Part of a small language model's weights.
Training: a variant of Adam for these matrices, 857M tokens, 6536 steps.
Each number is 50 + 15 x the weight over its row's rms, rounded and kept within 0 to 99. Layers, rows and columns count from 0. The size before them is the row's rms in percent of the matrix's.

# k: layer 3 attention key, 576x576, rms 0.02, rows 317-319, columns 192-383
# q: layer 3 attention query, 576x576, rms 0.0215, rows 318-319, columns 192-383
# v: layer 3 attention value, 576x576, rms 0.0173, rows 256-261, columns 192-383
# o: layer 3 attention output (transposed), 576x576, rms 0.0138, rows 256-261, columns 192-383
k317 095:41 56 46 48 34 53 49 30 36 40 66 79 72 43 52 57 67 71 64 54 41 26 49 37 39 33 24 73 23 41 55 56 55 45 56 47 25 68 32 41 50 35 64 69 67 45 31 36 50 59 54 57 59 53 53 64 57 31 54 47 54 32 47 41 69 32 49 53 20 54 30 58 71 80 40 44 78 34 53 56 58 21 41 60 40 33 54 35 49 42 40 50 55 52 47 39 42 57 58 88 42 52 34 49 72 49 32 72 81 67 50 37 49 51 41 46 47 47 42 26 42 41 76 32 65 29 71 36 44 85 26 49 29 49 59 40 65 50 51 62 68 64 34 10 51 51 51 55 60 63 39 27 70 30 24 58 30 32 43 74 53 70 55 63 38 80 46 44 99 55 48 61 41 17 55 37 54 61 88 34 54 40 45 73 38 35 41 91 66 85 77 33
q318 082:66 53 36 42 48 19 37 44 46 47 06 65 72 69 30 52 44 55 39 52 48 50 39 38 48 39 44 68 59 36 59 58 46 53 45 56 44 27 60 63 36 47 44 74 53 52 60 52 37 49 44 48 49 35 22 39 60 05 78 29 34 32 48 32 46 48 37 32 36 51 51 37 65 36 44 44 54 37 38 43 47 56 48 50 36 34 74 54 96 21 55 38 58 69 31 42 59 43 48 67 38 51 41 30 74 73 33 56 60 54 55 35 42 55 48 42 57 35 44 46 48 38 82 56 54 45 13 56 14 58 29 36 62 64 46 19 56 36 64 60 61 61 44 53 50 46 64 28 11 61 48 40 39 75 43 51 74 46 28 59 38 36 85 50 38 69 33 60 57 59 43 65 75 52 33 52 51 56 55 61 35 68 41 19 67 53 41 55 41 62 42 92
k318 089:47 39 38 32 66 63 47 60 54 51 53 69 33 32 61 37 36 58 39 42 50 50 28 32 65 72 47 56 23 36 13 67 59 65 66 58 09 33 51 69 39 70 66 39 58 46 32 10 80 70 63 49 42 64 46 44 47 71 40 50 73 26 60 73 44 49 17 45 19 37 63 51 59 52 42 67 55 49 59 36 43 65 44 51 59 48 62 58 44 56 47 59 47 67 13 68 62 62 57 47 18 54 42 57 37 33 60 62 45 59 63 30 63 58 40 41 74 46 64 56 58 67 65 50 30 50 54 69 79 63 56 46 97 40 38 46 36 49 32 69 58 53 43 14 53 24 58 36 54 27 51 54 58 47 44 57 50 42 38 46 45 61 61 53 40 67 41 56 84 58 73 70 32 51 63 56 73 83 66 56 50 36 66 65 27 46 31 34 78 76 61 47
q319 082:34 39 40 42 33 81 34 50 52 52 59 52 61 74 61 46 72 43 47 25 38 44 61 50 53 48 55 52 68 56 62 31 58 35 34 23 39 95 20 55 49 75 61 39 64 61 45 60 51 56 37 67 68 70 49 53 37 43 46 75 49 55 33 57 53 41 70 57 57 35 22 97 50 58 57 37 24 39 68 55 39 47 61 37 70 41 34 58 31 69 41 49 60 42 69 61 42 36 26 63 53 79 45 56 44 75 15 50 74 62 48 66 87 50 54 41 49 33 46 64 53 54 52 26 13 56 53 33 24 51 50 44 49 43 49 57 63 44 34 72 75 34 66 40 70 68 42 38 79 52 45 45 47 39 52 50 40 66 76 50 48 52 28 50 58 49 73 28 43 56 44 39 37 39 65 56 39 64 61 72 66 53 76 62 39 32 75 36 43 69 45 35
k319 088:62 38 60 48 50 44 66 31 60 35 63 94 83 34 28 83 64 44 68 34 49 71 51 39 49 66 65 87 44 49 33 47 71 35 58 44 20 47 62 45 72 44 43 47 49 44 44 61 52 51 66 50 58 61 39 51 51 43 46 32 46 38 43 54 75 35 50 39 00 56 48 56 81 55 38 71 63 50 54 64 41 48 33 55 35 55 46 45 47 22 24 66 50 54 28 60 59 54 58 67 32 34 50 74 62 37 44 46 42 52 53 18 44 57 34 65 23 40 68 32 44 60 69 56 77 26 58 41 49 69 35 49 36 64 45 25 45 44 38 89 67 61 36 11 63 57 50 47 57 38 28 50 61 53 33 60 64 35 33 64 28 81 48 66 28 57 42 62 73 52 43 63 48 51 47 38 47 76 72 54 57 32 67 48 71 38 41 65 73 75 84 42
v256 114:49 49 51 55 63 37 52 40 42 51 56 24 37 58 34 61 33 53 50 29 58 29 48 61 45 45 43 32 44 64 61 38 42 67 54 45 38 30 64 41 52 73 56 70 64 47 36 57 52 26 23 58 43 28 38 52 41 38 69 56 00 43 26 44 54 72 43 55 40 56 42 33 51 35 66 33 38 61 64 58 65 60 38 54 43 45 42 35 31 53 48 43 72 49 39 25 39 38 57 39 63 59 40 72 75 58 41 44 53 48 45 49 51 64 48 55 30 45 42 37 24 33 51 63 06 33 30 59 64 57 56 63 62 75 52 57 50 50 96 35 61 59 53 43 64 61 65 58 68 67 46 29 23 51 88 64 38 53 20 41 50 51 33 72 48 29 31 55 53 43 48 54 50 54 51 62 47 45 53 39 46 49 64 51 25 49 67 35 61 49 40 66
o256 118:43 48 37 43 34 43 36 44 72 56 64 78 55 49 44 40 75 45 56 48 39 31 62 21 30 52 50 40 50 59 39 60 43 66 47 25 58 63 43 62 65 31 27 55 41 54 57 33 55 47 66 76 31 83 52 70 63 45 28 53 79 53 47 39 46 18 61 39 44 43 54 72 58 54 68 39 54 45 78 34 40 49 64 68 80 75 32 44 30 64 25 61 44 54 58 64 58 44 64 59 18 23 30 42 38 51 41 52 37 27 61 36 70 57 40 38 72 49 41 59 60 53 35 72 88 95 53 10 32 49 29 29 58 33 44 63 53 38 46 55 70 38 46 44 49 46 36 41 11 15 51 40 59 38 27 29 55 42 74 42 46 47 54 54 37 51 36 46 48 53 42 43 40 70 64 44 40 75 55 68 49 47 66 22 78 45 18 78 40 54 64 45
v257 113:43 64 64 48 44 20 29 72 56 56 41 49 51 61 37 50 64 38 50 48 48 56 54 74 40 61 64 33 56 41 55 46 45 61 52 49 57 61 56 64 49 37 47 36 59 51 30 46 74 48 25 46 51 52 74 45 52 39 46 53 39 46 47 41 39 54 50 41 57 77 41 44 43 75 48 37 87 32 62 77 68 52 59 58 61 36 45 65 42 54 33 41 51 23 52 66 49 75 56 59 56 53 35 69 42 38 30 36 60 47 37 30 40 60 54 29 72 75 36 63 38 59 41 42 61 52 40 20 47 40 53 22 55 77 40 38 64 41 65 67 52 37 34 40 28 21 47 41 30 66 49 54 48 99 91 46 53 28 48 45 60 35 70 46 41 44 57 51 58 45 42 25 58 41 78 60 75 51 48 48 39 52 26 38 73 50 55 43 68 42 57 13
o257 109:57 32 40 55 60 49 31 41 55 54 32 72 44 00 79 49 50 50 37 52 44 51 43 24 50 34 44 56 52 40 40 65 52 43 51 31 39 55 42 56 70 60 38 56 58 37 82 31 10 64 41 49 03 45 61 71 52 46 59 46 73 52 59 66 59 47 53 21 44 39 61 38 39 27 40 42 44 43 40 27 11 38 32 33 34 79 66 54 51 17 64 40 54 44 67 33 43 25 36 48 43 47 69 48 65 36 71 71 40 40 57 52 53 68 49 61 30 18 37 51 56 19 61 36 13 40 32 50 75 32 69 34 43 61 47 44 69 47 29 34 28 49 50 40 76 68 59 49 47 22 45 50 38 57 24 51 47 56 53 55 64 47 43 46 62 43 49 59 24 63 63 49 63 51 46 53 49 46 61 73 52 63 60 37 30 46 29 51 43 39 24 87
v258 136:61 75 43 68 65 77 43 56 28 67 44 54 41 43 45 57 43 40 40 44 62 33 51 44 53 57 68 62 35 38 46 48 69 58 63 34 55 46 65 49 29 68 61 77 48 47 64 43 18 35 45 54 34 50 36 43 57 80 53 66 45 44 51 40 34 85 82 53 66 58 38 35 43 38 55 51 40 59 79 44 22 28 66 40 48 58 59 64 56 59 91 46 58 72 42 31 30 07 51 36 43 72 62 26 69 53 39 68 49 40 25 58 55 60 58 73 46 32 61 54 39 50 41 62 37 26 86 49 60 70 43 63 61 25 68 64 62 55 68 50 32 63 67 52 72 60 40 40 27 47 46 31 47 23 45 56 56 42 44 49 45 60 35 39 68 37 75 32 44 48 66 50 51 48 40 59 38 52 53 60 41 73 27 57 48 58 55 43 57 62 07 62
o258 139:29 46 54 35 36 46 54 49 35 41 60 30 55 61 48 53 55 55 53 56 75 54 56 50 37 37 61 56 44 55 63 56 19 39 55 68 64 38 53 63 56 55 30 41 50 59 43 69 83 49 34 54 58 69 63 15 38 47 49 48 21 50 50 49 59 27 14 48 47 53 68 66 28 78 61 54 69 24 23 56 98 68 69 55 68 43 70 47 51 59 04 99 53 50 33 48 51 62 56 49 66 54 34 51 40 45 52 35 56 67 47 58 56 41 36 41 29 49 17 43 36 56 45 56 92 63 34 55 33 38 33 63 41 57 58 51 27 35 26 61 75 33 55 51 30 24 51 69 34 68 77 40 41 58 29 28 41 58 46 51 43 63 72 43 27 52 46 52 61 76 41 53 39 36 51 62 21 38 35 41 55 39 53 59 48 42 69 38 49 60 84 47
v259 115:57 33 74 28 12 62 23 65 61 63 34 70 56 67 30 63 30 52 38 83 44 51 37 62 69 49 48 63 58 43 61 33 30 39 43 33 64 78 23 55 62 52 44 63 60 69 49 70 76 60 30 29 61 45 49 32 48 61 53 52 02 60 56 68 54 45 64 43 43 51 66 59 58 46 40 19 77 33 50 59 47 40 57 42 60 34 46 56 69 34 48 69 41 66 39 53 62 32 36 66 39 44 53 36 44 58 11 41 62 57 35 55 66 38 41 65 44 78 63 45 25 63 49 51 37 59 43 38 45 69 26 16 48 84 40 45 51 62 45 45 66 42 60 61 48 36 51 52 42 42 50 48 51 63 51 19 34 55 64 54 31 06 73 39 50 63 54 52 54 44 38 46 59 70 40 38 27 58 36 50 74 48 58 51 78 30 29 45 36 57 67 29
o259 118:27 50 44 59 50 58 41 44 54 57 80 39 40 48 59 32 46 61 62 43 40 52 55 06 58 41 45 26 35 56 48 75 51 51 49 27 26 48 85 55 51 51 45 63 22 40 31 62 26 43 51 25 20 37 38 71 55 28 43 56 73 54 58 66 50 75 66 56 33 46 63 33 70 37 24 40 50 38 53 59 58 69 51 37 56 60 73 49 50 36 42 12 45 50 51 39 62 43 49 49 47 76 19 33 52 65 35 80 32 44 42 59 48 50 47 64 40 16 52 31 49 42 48 51 29 34 57 80 59 48 79 31 91 33 55 46 58 56 47 49 56 41 40 46 68 63 38 54 68 28 56 60 51 56 59 77 66 29 28 52 46 62 18 66 96 64 45 54 39 60 50 47 48 32 29 59 57 27 50 48 57 41 31 61 49 54 23 57 46 55 65 50
v260 111:78 61 28 60 41 50 60 48 71 51 57 54 58 31 39 76 58 54 84 54 63 62 57 43 54 43 62 65 42 56 62 26 55 47 56 25 39 54 41 42 51 81 30 38 13 38 49 59 31 53 68 41 34 46 71 43 59 64 28 58 37 58 46 41 38 74 59 13 46 21 49 27 59 50 35 52 54 70 64 37 17 40 47 32 58 40 47 54 29 41 51 28 35 56 63 59 32 46 55 37 40 22 43 54 57 42 37 51 50 57 78 49 46 45 52 55 42 52 48 57 53 44 66 37 56 54 75 55 55 48 50 66 70 43 65 57 38 52 37 64 13 69 52 77 48 60 50 46 33 49 44 51 51 11 52 55 54 42 41 25 56 46 34 34 39 33 53 17 47 57 70 63 40 43 39 37 29 63 41 60 47 54 50 49 39 61 35 39 31 61 41 84
o260 118:26 54 54 52 59 52 50 28 35 54 51 23 34 79 22 45 29 62 39 58 46 20 66 60 38 30 47 91 40 66 60 39 66 40 70 65 50 42 52 56 50 44 55 43 39 54 35 48 99 29 27 49 54 80 51 07 44 53 14 57 11 33 58 52 48 25 49 40 45 63 50 53 41 55 52 55 36 37 16 67 99 62 61 52 48 54 80 57 77 60 74 71 47 54 29 42 43 57 58 47 85 73 30 46 54 58 42 44 40 59 21 64 36 29 50 47 25 57 14 31 54 47 69 72 46 37 39 41 53 64 25 49 49 79 62 59 56 31 63 36 45 66 47 57 69 42 52 78 68 53 80 42 53 52 22 60 38 67 33 47 42 67 58 43 73 61 43 46 42 58 39 28 55 42 53 65 24 33 44 63 61 46 54 61 52 57 49 30 52 36 75 37
v261 130:00 18 77 50 43 43 45 35 61 54 61 21 53 92 79 26 42 44 37 39 80 67 57 61 52 55 66 26 65 59 65 59 59 47 34 99 45 46 44 40 78 55 38 46 63 19 26 64 62 54 64 41 45 83 68 48 43 30 37 31 59 63 47 49 57 24 44 69 60 87 66 46 59 62 59 45 43 23 44 54 99 55 52 48 55 67 28 42 28 60 41 53 40 50 45 72 46 67 45 40 31 65 37 41 42 45 67 48 61 44 50 39 69 48 57 60 57 50 40 86 64 31 42 49 40 63 39 30 32 34 64 55 43 65 30 54 48 31 41 57 66 35 36 44 33 37 54 55 18 47 58 39 36 58 68 34 28 39 49 43 32 36 91 58 38 62 47 52 63 46 55 32 43 51 62 42 44 46 51 68 57 67 59 40 41 40 72 59 56 37 61 57
o261 122:84 46 51 62 48 29 44 58 66 43 23 78 68 20 60 46 62 44 45 66 54 27 51 52 91 53 52 55 33 36 52 63 78 59 63 22 24 62 49 65 32 46 44 36 64 62 47 38 07 73 34 56 49 08 45 81 56 51 70 63 71 45 53 55 42 91 58 55 45 45 25 61 52 39 38 38 37 70 68 24 00 58 57 73 46 48 54 60 42 55 56 21 38 41 81 39 46 40 53 45 51 45 58 68 61 35 54 62 51 42 38 46 63 63 58 38 57 32 68 49 46 59 47 29 33 22 33 54 49 41 45 44 35 22 61 60 70 54 71 63 29 44 56 37 91 82 49 47 75 36 36 50 58 50 43 66 44 61 53 58 57 28 19 62 65 62 45 38 30 61 54 48 74 49 44 39 79 64 46 78 55 40 54 47 41 48 44 51 41 48 31 46